Weights of a small transformer language model: a variant of SOAP for these matrices.
Each number is 128 + 24 x the weight over its row's rms, rounded and kept within 0 to 255. Layers, rows and columns count from 0. The size above them is the row's rms in percent of the matrix's.

# layer 8 attention value, 512x384, rms 0.0456, rows 192-255, columns 288-319
size [108 102 103 108 114 113  98 106 105 106 113 102 103 102 106 108  96 104 105 103 111 104 106 107 104 108 112 104 106  97 102 108 108 108 108 106 105 100 105  95 112 104 101 101 111 107 103 114 107 104 115 103 112 104 106 101 114  99 108 104 107 104  94 105]
[[ 92 110 117 139 102 150 151 116 113  99 128 150 154 106 168 147 160 119 137 135 163 141 125 106 110 151 125 159 137 138 135 110]
 [121 130 140 130 115 111 137 126  89 132 102 172 124 154 135 109 132  99 142 102 100 139 132 100  96 130 118 131 121 149 150 143]
 [140  97 123 116 139 150 108 102 153 134 153 130 153 117 134 144 165  96 104 127  89 133 167 120  95 126 133 138 149 137  95 153]
 [152 148 154 142 147 141  79 140 150 124 117 120 133 102 111 122 188 136  99 100 179  96 109 173 125 117 142 129  99 115 143 114]
 [148 161 107 120  97  94 115 157  98 156 107 118  95 167 135  84 122 100 162 129 147 131 108 160 132 122 129 114 120 133 146  92]
 [107 143 112 133 119  98 144 139 123 110 126 167 137 137 112 148  92 110 153 143 149 140 140 100 127 125  98 138 125 154 114 137]
 [145 101 130 152 171  94 144 108 161 142  91 117 119 139  79 144 139 136 149 132 166 106 104 129 123 116 125 149  74 132 141 100]
 [145 111 122 145  92 135 135 147 116 137 105 146 126  90  80 101 121 143 172 127 144 142 100 112  93 198 104 165 118 119 108 124]
 [168 110 123 153  88 141 125 135 167 135 116 143 107  94 139 125 144 166 158 118 145 110  86 153 138 102 147  97 170 142 145 113]
 [134  96 153 119 120 114 135 108 129 131 128 124 131 158 138 142 129 100  87 120 159 116 102  85 149 126 164 109  97 126 161 118]
 [143 118 130 100 100 131 123 133  63 136 147 152 139 187 163 137 121  92 138  95 132 117 127 140 140 129 153 115 136 124 171 136]
 [127 124 100 143  86 149 133 123 166 139 116 125 109  84 112 122 109 140 146 131 114  83 106 189  90 105 142 155 148 164 117 135]
 [139 125  87 124 186 146 130  93 158 120 131 124 114 105 124 103 123  98 168 113 139 109 108  82  97  96 150 122 152 100 157 151]
 [136 107  64 123 118 151 168  92 164 129  85 131 145 137 129 149 133 167 163 116 134 118 164 114 127 131 104 153 147 155 115 113]
 [129 113 129 114 112 124 117 127 118 146 112 130 110 141 146 114 132  85 152 127 138  86 119 154 112 151 169 117 101 148 148 121]
 [160 135 131 140 127 152 107 108 116 161 130 137 142 148 135 114 121  89 142 131 136 130 104 148 140 134 142 100  97 110 129 142]
 [128 178 162 125 124  99  92 156 140 180 141 123 166 162 105 116 140 132 123 179 150 139 139 118 141 122  93 136 157 112 109 129]
 [119  91 165 138  89 122 128 109 147 134 103 138 136 122 120 122 140  88 136 129 115 151 128 117 149 134 126 116  92 112 173 130]
 [122 155 133 147 121 147 122 149 130 125 164  95 150 110 129 131 132 144 132 129 131 115 161 147 111 154 100 119 138  77  98 124]
 [163  45 109 128  90 101 116 161  97 136 136 136 161 131 141 124 133 118 134 148 126 114 116 150 119 116 152 128 135 146 162 123]
 [ 86 129 145 201 143 131 165 102 110 144  90  95 138 131 163 120 160 170 112 130 133 145 128  87 122 131 122 150 122 111 163 153]
 [107 101 108 159  93 116 150 115 134 115  68 118  94 113 118 120 123 168 112  89  98 117 146 156 133 154 143 150 119 128 157 111]
 [139 178 118 123 156 156 153 100 120 105 140 150 125 133 119 140 125 137 148 145  92 108 110 147 117 106  92 152 153 123 137 167]
 [131  92  86 106 107 151 148 130 102 154 108  92 125 130  89 122  58  70 145 166 114 172 128 109  98 154 126 122 151 133 104 107]
 [ 94 131 122 141 145 180 139 105 138 159 174 133 177 147  74 125 129 108 107 105 153 162 126 145 113  80  86 135  84 157 114 153]
 [128 136 130 121 158 118 112 126  98 109 111  86 109 131 111 106 128 131 148 142 152 141 130 104 177 184 137 123 113 110 147 129]
 [119 109 128 173 127 119 115 131 124 157 140 142 158  99 139 151 104 128  83 157 100 102 149 131 132  68 148  99 136 107 124 184]
 [145 121 119 101 142 158 139 149 123 124 151 126  96 103  95  85 148 131 154 137 136 183 159 113 128 137 126 107 134 112 102 162]
 [150  95 156 136 135 159 162 106 102 163 138 165 158 126 141 128 134 109 136  99 131 166 160 133 103  78 133 123 156 126 135 108]
 [130 110 141  94 114 134 131 179 132 135 134 110 161 103 118 133 123 128  96  92 152 157 157 123 125 136 133 208 145 125 150 110]
 [130 129 119 119 167 120 133 154 115 113 123 130 107 145 117  93 117 153 166 123 130 182 145  73 111 174  84 133 124  98 165 129]
 [141 110 130 140 132 169 130 113  83 140  92 126 138 153  86 152 117 117 159 140 107 102  88 150  95 125 150 121 104 110 184 142]
 [ 84 154 106 103 127 128 133 156  97 150 131  84  83  72 121 130  72 137 143 130  81 104 100 116 116  93 149  91 124 110 139 180]
 [108 164 133 106 151 106 115 133 104 126 111 164 107 105  79 155 108 155 179  86 136 131 142  83 134 193 131 164 147  90 126  93]
 [161  97 140  83  89  96 104 135  82 145 120 100 122 135 135 140 126 107 139 170 136 136  95  99 128 125 153 106 138 104 143 121]
 [135 137 153  98 194 181 135 126 117 155 174 127 143 134 102 120 146 115 103 155 149 117 115  85 102 148 164 105 114 103 127  73]
 [ 89 137 150 111 161 113 142 123 102 159 119 116 137 140 102 139  43 120  96 120  99 127 155  98 151 130 138 139 146  74 102 177]
 [141 131 214 136 130 107 104 131 165 148 111 123 140 121 120 139 161 128 130 170 160  97 147 171 156 173 127 120 147 128 105 110]
 [160 135  98 164 140 179 115 157 133 122 126 150 145 138  96 106 116 145 134 131 104 139 127 110 115 123 136 112  90  92 126 166]
 [138 156 121  82 134 130 126 174 111 151 124 130  84 126 140 131 141 153 118 129  82 124  94 158 143 128 124 112 168 141 146 153]
 [160 121 106 120 105  98  98 113  64  82 124 141 136 120 140 117 138  94 192 124 111 112  96 141  83 135 119 164 105 130 161  88]
 [111 122 163 126 120 122  69 157 125 171 122 144 119 134 139 127 137 124 159 132 155 113 109 172 119 153 126 109 114 116 132 123]
 [110 120 129 133 178 188 175 173 126  91 134 125 131 132 102 154 125 113 137 119  62 111 164 135 149 114 128 111 130 134  80 179]
 [109 119 173 128 156 144 137  75 159  70 114 140 116  94 128 174 148 154 105 122 154 119 133 124 120 146 150 146 145 139 140  74]
 [126 126 168 126 176 151 127 124 148 102 141 138 142 101  99 155 159 143 108 132 120 141 153 139  95 135 114  95 136 116 112 113]
 [141 107 124  87 122 117 102  94 181 134 163 134 150  85 122 129 131 141  95 119 109 126 146 159 146  96 144 113 120 150 133 139]
 [144 111 131 178 188 142 135 131 140 107  88 132 157 169 145 138 138 168 114 143 136  85 140 100 166 122 113 113 138 170 131 155]
 [ 96 140 143 153 162 166 127 169  86 158 135  85 126 122 131 157 150 137 110 143 118 118 131 107 100 110 150  88 158 150 154 114]
 [117  82 130 146 149 156 152 116 114 123  72 138 165  95 120 143 111 118 131  89  98 144 160  89 155 164 145 131 122  74 107 118]
 [165 147 165 169 118 141 161 102 118 160 133 136 149 111 139 121 133  91 121 152 148  61 107 108 114  87 148  94  91 121 184 130]
 [121 183 132 107 132 120 113 187  92 151 160 168 116 149 106 147  95  98 151 114 100 120  82 110  95 130 124 106 103 132 160 106]
 [ 71 146 120 137 138 167 140 121 186  90 166 148 126 150 120 152 111 114 174 124 146 158 140 168 146 155 137 191 104 149  98 135]
 [ 86 148 113 143 138  90  91 100 115 136 140 107 105 127 153 103  97 158 117 107  91 100 162 135 112 108 153  88 174 124 106 175]
 [112 154  86 174 143 193 129 122 138 138 135  90 131 106 132 172 106 117  99 123 129 121 131  92  98 109 109 140 132 152  99 130]
 [ 87 145  93 136  94 103 105 162  76 151 102 127 115 141 139 113  84 155 152 168 128 175 122 107 143 165 127 118 112 133 136 131]
 [110 137  94 107 156 131 103 157 137 108 146 138 116 129 126 149 107 147 162 114 103 147 138 114 124 101 138 134 132 152 121 134]
 [125 117 136 168 118 186  99 140 155 124 174 105 105 124 131 143  87 139 110 148 115 127 122 159 139  66 169 115 136 106 143 160]
 [ 97 107 154 141  99  84 168  87 138 153 117  99 111 141 125 124 120 121 133 135 148 103 134 124 126 136 159 122 127 132 124 135]
 [ 66 125 106 135 100 130 140 122  93 135 146 113 108 130 133 150  91 123 157  89 105 124 116  71  59 110 137 140 148 143 180 165]
 [109 131 172 103 109 100 154  99 159 153  95 110 133 153 147 147 120 148 112 124 130 127 156  97 142 133 133 175 141 141 136 154]
 [138 146 154  89 166 128  71 155 134 106 164 143 162 116 128 148  85 122 132 125 118 134 120 128 126 116 147 105 103  95 154 161]
 [122 160 138 146 175 127 169 133 119  72 108  78 138 111  91 138 113 122 124 126 138 144 143  72 112 125 131 165 112 103 150 161]
 [ 99 117  87 118 122 154 130 114 118  98 151 123 146 122 140 164  99  91  99 141  98 172 115 146 132 113 134 163 132 171 133 164]
 [153 141 185 158 167 151 134 103 149 142 114 117 115 149  92 138 146 121 110 155 132  95 127 122 144  84 121 108 111  86 114 155]]
# layer 8 attention output (transposed), 512x384, rms 0.077, rows 192-255, columns 288-319
size [107 108 116 108 118 115 102 111 115 104 114 104 111 106 109 112 101 110 108 106 115 108 108 109 110 112 115 108 108 104 105 112 110 113 111 113 110 101 104 101 113 112 101 101 111 110 107 119 108 110 120 105 117 106 106 105 122 100 113 107 113 105  96 106]
[[123 108 105  85 143 122 152 108  86 116  87 107 117 112 154 160 140 134 149 130 127 140 127 164 118 130 155 124  84 107 129 133]
 [155 150 112 116 106 124 105 123 122  95 106 150  85 154  96 101 125 104 100 121 106 154 108 135 100 123 117 139 116  93 153 122]
 [132 107 127 131  90  87 105 136 117 138 147 137 142 151 150 136 160 139 137 109 123 144 119 134 102 119  97 155 149 144  79  92]
 [126 142 159 102 124 109 123 171 134 140 120 176 128  91 135 116 148 154 118  85 143 135 137 130  97  99 122 160 164 112 121  95]
 [143 152  96 129 224 141 149 119 114 108 124 122 126 143  94 135 117 119 129 115 146  99 143 140 103 146 159 166 143 126 135 149]
 [136 131 135 172  72 152 132 118 125 134 130 115 121 132 138 119 120 101 138 116 121 148 141 156 149 135 117 103 117 114 120 174]
 [111 103 126 138 122 110 157  79 132 117  90 167 125 136 125  89 124 127 125 119 123 120 143 133 101 137 141 114 116 118 128 117]
 [113 122 114 145  50 135 111 148 149 117 118 109 113 107  95 110 113 126  78 117 118 166 105 149 122 133 110 115 132 127 110 170]
 [181 137 129 133 123 125 153 138 120 148 143  77 108  97  99 118 120 140 116 115 155 139 147 147 122 106 168 106 123 114 121 113]
 [118 135 179 132 119 109 153 140 137 149 149 149 159 132 148 139  92  89 137 151 136 141 116 120 131 138 176 117 110 136  99  72]
 [145 143 111 119 105 144 121 121 119 113  94 174 128 158  99 141 136 156 139 142 157  94 138  88  75 133 128 161 143 139 144 122]
 [138 130 139 129  66 164 140 173 127 137 141  79 138 112  72 119 166 107 162 110 119 120 122 165 109 127 141 104 128 149 128 154]
 [125 150 141  81 122 116 128 122 155  89 134 157 124 146 118 106 125 130 184  77  96 146 135 118  65 107 137 112 140 130 103 147]
 [123 150 118 133  90 180 127 126  99 127 132  68 114 145 107 170 134 148 192  99 158 105 188 112 181 115 103  99 107 120 107 135]
 [156 133 105 127 115 105  85 131 121 133 131 185 128 136 124 128 154  99 130  91 132 121 128 169 150 135 126 100 134 103 128  80]
 [127 156 161 158 120 127 148 141 104 131 148 149 103 132  94 102 141 126 143 137 105 122 102 132 124 104 119 111  74 113 131  94]
 [125 159 108 152 129 113  94 140 124 170 161 133 157 112 140 109  87 113  95 132 119 136 147 120 143 145 114 158 138 128 114 133]
 [123 142 128 145  65 126 121 103 131 129  98 144 129 128 116 112 111 118 119 135  89 137 125 152 160 138 152  86  77  86 121 136]
 [114 120  92  87 115 149 109 149 147 126 144 198 139  92 143 136 137 161 178 128  99  89 137  83  92 160  99 127 128 108 133 144]
 [176  99 136 178 127 127 153 127 108 132 159  90 140 157 138 132 138  94 147 140 143 124 113 124 133 140 135 123 147 140 147 115]
 [ 82 139 146 127 107 140 128 126 142 154  83 118 117 123 121 116 113 155 112 116  97 125 112 123 123 144 120  89 115 146 175 134]
 [122 135 110 126 101 144 114 149 116 117  95 151 114 115  89 145 131 158 138  95 154 107 148 109 144 129 113 135 103 144 153 102]
 [108 127 121  86 124 148 133  89 134 101 154 113  76 111 109 142 135 141 130  83  94  96 135 142  92 114 137 156 136 142 132 131]
 [108 104 114 110 123 137 146 139  95 111 119 110  99 154  98 156 127 105 149 132 116 118 142 144 138 140  85 176  99 133 141 147]
 [117 129 116  93 134 162  95 153 108 120 171  88 136 139 147 104 150 118 150 108 123 148 132 102 120 117 122 156  99 137 156  98]
 [126 123 110 105 123  77 127 165 127 166 109 175 177 119 117 103 111 114 116 124 145 134 127 134  96 150 136 140 123 140 117 167]
 [124 114 124 151 130 101 143 128 102 166 173 124 184 127 150  80 131 106 126 164  84 108 115 138 144 126  82  77 101 149 122  68]
 [136 127 129 112 123 140 131 103 147 113 117 151  87 116 123 114 131 148 135 129 158 117 133  99 124 135  98 150 118 140 125 136]
 [133  92 160 110 185 139 109  85 163  81 139  87  91 153 131 146 173 133 151 139 129 113 102 114 131 113 131 103 154 151 140 121]
 [133 111 153  91 101 112 112 165  81 126 148 122 131 122 158 157 141 155  99 126 149 140 125 143 164 104 128 206  99 127 128 174]
 [122 173 132 129 100 160 106 138 101 124 115  73 118 142  78 105 112 110  95 136 140 148 123 128 141 143 119 107 117 100 141 135]
 [109 130 136 113 137 149 123 111  87 107 152 144 125 137 101 157 156 156 135 112 125  86 117 126  80 120 132 115 110 158 146 169]
 [122 134 118  84 124 174 100 139 145 123 158 126 110 118 124 145 105 143 154 155 119  69 133  74 135 134 113 114 143 109 131 142]
 [126 112 121 111  68 127 105  96  86  76 100 187 128 125  98 131 126 131 117 116 130 131 141 137 118 120 123 137 117 109 127 146]
 [139 119 130 166 127 126 136 106 127 144 108 154 132 135 120 151 125 105 152 156 117 121 106  76 111 136 146 105 147 128 153 140]
 [102 123 193  68 213 120 129 121 130 132 159 134 122  79 153 132 146 122 125 133 117 155  96 127 118 127 179 140 118  97 148 152]
 [118 139 115 150 128 127 141  67 134 137 119 119 114 131 139 141 119 122 135 168 120 112 133  90 136 122  71 147 115 150 149  89]
 [137 140 155 148 116 122 158 141 134 172 115 187 165  93 116 128 136 134 140 129 143 108 143 129 126 141 143 122 124 115 121 136]
 [110 112 119 132  90 148  80 141 135  82 144 143 135 158 131 104 123 123 128 132 107 136 124 131 109 126 111 138 122 134 130 116]
 [164 166 130 126  85 132 147 178 134 145 129 138 149  99 128 102 111 118 106  95 123 107 105 136  83 148 121 125 145 139 132  86]
 [151 157 116 106 108 103 119 116  87  89 144 140 124 158 126 114 136 113 165 109 110 127 111 134  80 112 112 133 129  94 167 165]
 [144 134 140 124 134 120 105 106 116 139 126  94 128 120  81 101 137 132  65 139 142 101 109 148  98 126 141  96 124 125 137 167]
 [127 128  85 114 118 122 143 153 138 105 134 121 123 142 118 145 148 127 148 154 148  93 131 147 135 113 123 138 124 141 118  97]
 [119 107 116 125 144 121 134  81 162 105 105 132 103 102 174 142 136 144 149 146 136 164 122 144 147 111 152 137 135  96 105 126]
 [102 117 163  88 176 131 104 139 146 132 112 146 119 107 111 128 150 146 142 132 126 138 107 142 108  96 171 104 133 120 134 143]
 [153 135 157 102  92  88 104 121 120 141 156  75 106  93 131 121 140 126 124 118 123 130 142 132 124 127 155 142 101 143 166  95]
 [131 150 133 149 149 147 142  93 149 128 108 120 140 143 125 130 107 131 104 160 174  87 134 146  99 119 108 116 152 153 112 106]
 [118 117  97  98 194 149 157 135 102 123 127 149 129 136 125 135 119 132 155 156 136  87 138 117 122 142 159 154 135 130 124 100]
 [122 122 149 121 117 126 149 108  86 110 107 134 161 147  97 136 139 126 159 164 138 143 123 109 157 132 126 150  76 108 132  87]
 [119 145 127 156 108 137 119 143 164 134 140 179 113 136 130 115 146 101 147 141 109 130 115 112 150 142 151 100 131  98 120 128]
 [110 128 129 158 134 147 123 136 123 108 159 164 116 151 149 144 110 129 103 100 116 117 113  97 176 134 129 142 141 123 126 165]
 [111 132  97 113 138 132 125 107 134 118 158  79 106 112 147 137 116 122 146 107 125 175 141 155 157 102 145 132  83 119 133 203]
 [147 141  91 120 127 124 104 111 109 117 137 146 172 149 125 146 121 134 165 144 152  96 151 102  91 137 100 148 144 116 121 105]
 [130 140  93 120 134 181 121 143 126 116 143  96 126 136 153 164 114 129 133 125 126 156 152 153 139 127 113 135 137 131  97  98]
 [117 125  95 128 129 152 143 121  59 127 102 156 156 137 121 129 114 131 132 152 130 146 145  94 134 153 103 157 113 121 132 131]
 [139 128 118 111  95 134 125  90 123 122 118  69 115 170 109 119 105 140 151 133 121 114 126 121  97 136 131 125 139 117 134 149]
 [111 147 115  85 150 129 165 114 123 120 152  89 138 137 154 154 129 156 115 155 140  78 149 103 108 109 120 119 124 119 122 108]
 [103 137 121 156 113 115 108 126 142 141 121 161 164 131 127 151  92  90 102 131 131 120 127 114 145 123 126 120 105 143 129 102]
 [131 124 118 151 171 115 123  83 131  87 131 106 160 159 130 147 102  93 131 102 106 128 130 122  99 115 149 122 149 154 158 137]
 [119 124 152 120 137 116 149 119 169 115  71 157 137 115 157 144 138 121 124 135 140 112 128 150 111 115 138 119 131 153 106 143]
 [136 149 150 108 132 128  92 147 115 133 168 100 112 157 135 118 127 113 127 160  97 162  95  96 139  94 128 138 143  79 138 124]
 [100 142 143  97 106 162 105 134 140 105 118 112 164 159 138 126 141  71 179 130 117 136 128 101 127 112 117 179 101 115 152  95]
 [115 141 134 124 110 123 119 157 114 146 150  94 124 151 128 175 104  97 132 169 154 143  85 132 131  83 135 152 122 139 137 105]
 [108 141 173 143 137 124 107 116 193 126 150 150 132 124 118 137 118 130 129 150 135 109 126  98 181 102 113 108 149 137 112  90]]
# layer 8 attention query, 512x384, rms 0.0383, rows 256-291, columns 288-319
size [ 96 100  97 101 111 105 107 105 104 111 113 116 102 100 100  87 107  95  97  89  91 112 106 119 111 112 112 114 109 105 103 108 100 100 107 102]
[[122 130 143 133 121 120 110 124 148 115 131 118 111 158 151 118 132 165 136 119 119 120 154 109 121 158 149 117 121 138 143 140]
 [133  74 135 161  93 137  85 133 135 151 155 176 154 153 167 123 171 109 124 133  91 167 131 172  96 155 155 146 133 116 111 139]
 [121 116 137 100 119 158 100 107 130  77 114  86 144 146 115 171 156 143  90 126 124 121 112 121 175 140 160 139 133 103 112 152]
 [163 202 127 120 109 105 137  95 163 120 127 134 142 128 123  84 156  90 130 121 151  72 134  71 121 153 125 178 153 115 156 135]
 [ 95 162 125 148 116 141 160 158 114 130 157 192 124 121 120 111 128 158 132 142  91 150 138 125  93 168 136  64 114 116 147 145]
 [130 104 123 136 123 109 143 140 114 137  99 127 132 106 141 132  81 120  84 101 138 135 118  98 144 127 117 137 115 178 130 163]
 [162 126 121 106 139 144  89 139 129 134 126 165 151 155  74 105 147 117 151 147 113  91 129 131 171 131 130 146 134 170 138 131]
 [143 105 123 110 153 128 108 152 118 112 142 108 141 110 126 149 133 114 116 120 125 157 116  96 155 111 100 127 117 129 132 151]
 [170 173 142 149 174 134 133 126 126 126 101 102 127 114  85 106 133 159 154 168 117 124 108 186 129 130 100 122 152 119 147 126]
 [210 142 118 138 146 119 131  98 165 121 170 140 129 195 158 117 136 137 175  88 127 126 121 134 145 111 120 138 161  86 116  87]
 [190 146 102 104 121 148 114 129 154 103 148 143 137 153 115 104 128 138 110 102 163 124 179 145 129 167 134 120 118 144 130 112]
 [118  97 157  98 152 121 129 157 123  99  98 119  98 111 106 124 114 111 136 143 126 124 143  93  77  85 165 117 135 100 194 157]
 [156 129 149 144 159 151 163 154 127 112 130 154 157 139 104 100 100 146 132 113 126 109 115 139 111 112 124 108 145  82 112 103]
 [124  89 119 139  94 117 144 102 144 135  93  96 165 102  83 120 143 108 114  90  79 118 138 120 138 132 123 110 145 146 111 149]
 [136 141 139 120 141 154 115 141 133 117 118 146  99 133 107 114 145  98 128 106 134  93 143 125 140 121 136 154 159 124 171 154]
 [153 121 144 148 121  86 164 135 156 123 156 135 152 127 102 139 154 147 120 114 134 137 137 115 177  83 132 123 122 140 128 140]
 [111 105 108 129 132 121 190 156 140 119 113 112 152 141 156 146 142 160 132 152  92 148 101  55 131 108 123 116 130 113 133 138]
 [106 131 104 108 146 143 121 119 130 119 127 141 124 160  86 165 136 134 140 144 187 107 107 127  92 124 150 131 152 116 133  95]
 [ 93 139 137 129 132 158 113  98 140 128 129 118 136 125 105 109 102 151 102 123 179 129 128 152 119 131 141 155 158 146 108 143]
 [155 118 167 124 185 111 125 119 147 109 113 116 152 144 110 164 146 154 139 150 129 133 118  82 134  92 133 135 131 125 142 142]
 [139 100 143 141 148 113 150 111 121 162 113 150 111 141 152 154 171 160 142 120 114 111 133  98 160 116 100 111 134 129 148 155]
 [ 96 139 169 100 160  87 187 134 103 109  98 120 145 161 126 110 114 144 147 111 135 129  93  99  88  97 134 151 134 131 152 104]
 [132 132 117 131 113 135 121 117 138 137 131 145 126 107 112 122 125 128 162 129 151 114 151 103  91 108  97 167 115 168 133 120]
 [121 152  77 126 119 157  89 101 118 112 101 144 105 138 130 137 111 124 142 110 132  93  69 116 154 140 129 162 104 132 118 176]
 [143 125 107 141 123 162 112 163 112 130 137 140 129 158 105 175 101 139 156 135 112 109 116  91 123  93 155  80 110 107 144 173]
 [120 142 111 115 101 135 154 153 131 144 155 153 124 131 129 138 106 114 144 134 106 110 124 167 165 159 111 107  81 161 157 137]
 [104 148 149 134  91 148 129 137 145 137 143 129 135 117  83 121 141 135 184 159 130 144 155 130 110 114 142 136 146  96 189 113]
 [ 93 137  89 111  80 115 111 127 150 146 134 140 113 104 141 138 113  80 128  87  56 145 149 152 150 108 156 128 104  96 103  99]
 [106 111 127 163 152 136  93  95 119 157 136 140 144 138 138 137 121 177 119 121 153  83  99  93 121 119 122 138 127 120 139 129]
 [ 97  89 119 124 102 151 130 107 134 144  91 157 139 143 135 137  61 154  97 124  95 111  93 107 146 123 140 112 136 117 123 174]
 [182 113 132 109 140 134 101 101 158 117 116 131 144  88 100 126 140 137 160 139 101 153 136 135 153 111 188 173 115  89  98 142]
 [160 113 161 110 149 169 106 116 149 138 166 106 119 109  99 161 153 141 150 131 142 130 128 144 118 145 134 133 114 121 132 130]
 [157 156 116 137 189  91 161 109 121 162 155 102 170 103 143 103 158 102  60 110 167 107 121 112 133 118 133 141 119  97 136 142]
 [177 113 186 142 183  96 159 178 168 114 134 185 102 185 132 114 150 146 148 205 106 130 113 169  95 118 119 114 107 116 143 121]
 [126 109 130 181 103 127 181 142 138 141 176 181 135 157 139 132 135 166 179 114 130 118  96 109 109 152 138  93 123 132 144 147]
 [114 121 135 164 129  96 101 154 125 112 141 139 113 140 110 109 109 161 118  97 119 127 120 141  98 153 119  81 104 100 104 144]]
# layer 8 attention key, 512x384, rms 0.0387, rows 256-291, columns 288-319
size [ 96 107 106 105 112 118 109 114 112 119 107 120 105  93  90  90  86  99 123  78  74 100 107 122 112 113 121 128 111 116 110 116  95 103 108 111]
[[148 162 125 146 148  75 149 200 138 122 137 101 164 149 110 108 107 160 152 147 158 110 125  86 102 196 148 119 138 117 113 161]
 [106 131 116 118 141 186 151 148  99 120 146  94 150 120 135 102 113 131 158 128 131  98 131 117 107  95 104 124  69 152 106 118]
 [116  87 124 120 126 138 123 119 129 132 151 114 106 182 183 149  71 159 132 124 135 126 134 113 107 157 103 175 111 129 135 163]
 [173 129 134 181 136 171  93 184 129 165 119 105 148 120 105 149 101 135 115 127 131 161 114 154 112 129 135 101 120  84 180 145]
 [141 139 140 144 127 113 136 145 122 174 135 120 148 126 145 114 140  86  84 143 155 150 160 145 150 126 130 146 140 170 116  90]
 [129  76 130 103 144 101 120 148 166 123 141 132 119 128 129 138 175 167 193 177 134 102 163 149 101 118 126  85 134 116 120 117]
 [104 157 119 154 160 117 159 113 120 102 127 128 112 155 143 120  82 107  67  84 153 136 130 144 108 135 138 133 190 170 116 114]
 [131 122 170 125 114 169 120 131 137 134 162 175 129 159 143 135 195 143 103 130 112 134 121 143 114 109 154 118 113  96  93 112]
 [150 124 138 103 111 109 106 106 150 152 148 135 132 129 111 150 165 140 138 105 169 128 138 120 154 136 126 118 125 103 145 127]
 [ 99 155 140 141  95 142  96 159 119 118 114 122 162 160 128 136 148 152 141 152 125 134 111 133 120 179 110 144 136 142 133  90]
 [ 90 143 106 132 168 114 150  94  89 116 140 136 149 142 175 167 161 113  55 126 175  98  92  97 141 118 146 154 160 121 169 125]
 [ 97  94 135 130 113 118 130 123 124 109 108 118 164 149 155 157 133 106 114  94 180 100 136 150 145  97 134 141 106 147 146 153]
 [133 113 120 126 141 179 122 147 117 117 118 104 155 142 135 131 132 139 148 112 109 127 154 153  93 165 102 106 122 167 168 111]
 [150 131 142 114 107 104 142 128 132 145 106 153 123 131 132 128 122 166 156 130 114 138 124 156 166 132 129 151 105 127 100 110]
 [152 142 130 128 121 150  92 168  73 116 154 140 143 107  93 121 124 123 143 116  82 135 147 111 125 114 138  95 159 144 146 134]
 [133 162 160 164  79 127 126 167 165 143  77 108 116 162  98 113 163 128 148 130  78 145  92 180 145 157 115 110 109 138 108 123]
 [139  98 134 189 132 114 118 116 154 137  92 112 125 158 141 117 148 112 111 104 153 144 116 119 133 148 101 101 137  84 107 108]
 [150 161 119 132 119 116 125 130 166 146  83  98 125 153  89  90 104 131 156 123  66 152  96 158 110 127 134  78 137 111  74  88]
 [142 129 128 151  97 122 124 152 154 144 146  72  85 118 107 115 103 128 134 137  94 160 113 128 111 166 118 100 133 131 135 115]
 [123 119 133 177 133 109 150 111 133 150 107 142 130 163 130  90 144 100 144 131  74 106 119 143 124 174 108 117 118 117  98 107]
 [142 148 100 156 103 132 138 130 122 130 120 149 113 135 146  94 172  71 127 129 132 136 172 141 122 150 132 111 122  95 118 128]
 [163 120 158 106 164 119 133 125 153 137 110 118 116 160 143 130 144 103 109 121 169 106 112 123 173 143 110 107 100  83 116  85]
 [127 117 162 179 109 128 121 137  98 117 119 114 168 118 100 146 104 179 109 122 159 151 122 106  97 119 157 124 158 139 167 120]
 [123 147  75 170 139 166 109 132 127 100 165 133 123 117 132 134 107 101 128 121  84 103 114 116 113 142 131 140  91 115 104 131]
 [105 144  94 150 109 176 127 127 111  87 111 121 147  95 120 103 137 157 157 139  98 120 112 150  88 125 135 113 111 125 131 187]
 [149 134  86 139 153 139 148 114 147 158 118 114 152 112 127 117  90 164 140 127  86 164 138 134 127 133 111  97 131 141 138 155]
 [135 105 138 131 125 143 103 127 174 147 126 124 142 120 119 144 169 159  90 152 147  95 124 137 137 129 159 154 117 112  92 135]
 [102 133 117 135 100 110 128  91 142 123 150  97 148 142 128 160 143 153 113 136  94 151 139 143 173 142 128 124 119 130 100 166]
 [136 128 118 136 151 169 104 163 159 151 128 153 127  92 118 150 123 170 178 117 149 144 102 104 134  97 137 125 106 101  95 109]
 [118  91 113 152  76 128 114 124 135 101 125 122 127 129  90 107 108 127 111 133 128 111 106 114 156 100  89 100 141 106 128 186]
 [144 117 130 120 123 113 123 118  95 117 151  94 150 169 130 138 154 104 171  96 102  98 144 137 151 138 155 149 139 133  92 139]
 [120 110 129 132 156 152 135  95 170 135 132 131  90 140 119 155 112 159 127 135 115 118 123 142 135 100 154 145 112 125 117 174]
 [ 87  81 140 191 151 123 148 130 183 113 144 133 115 132 175 127 124 128 175 117 138 145 155 128 139 128 139 101 143 124 103 116]
 [137 127 107 125 100 129 134 139  98 148 140 116 165 179 146 124 104 149 109  99 121 117 106  94 108 127 147 110 130 124 178 142]
 [168 156 181  80 144 126 104 140 128 156 155 146  83  88 115 143 119 116 145  67 147  87 140 109 154  88 142 111 132  94 172 134]
 [137 126 104 111 131 141 150 175 131 142 119 144 145 145 117 116 133  60 101  61 134 117 134 107 120  99 156 151 110 117 121 117]]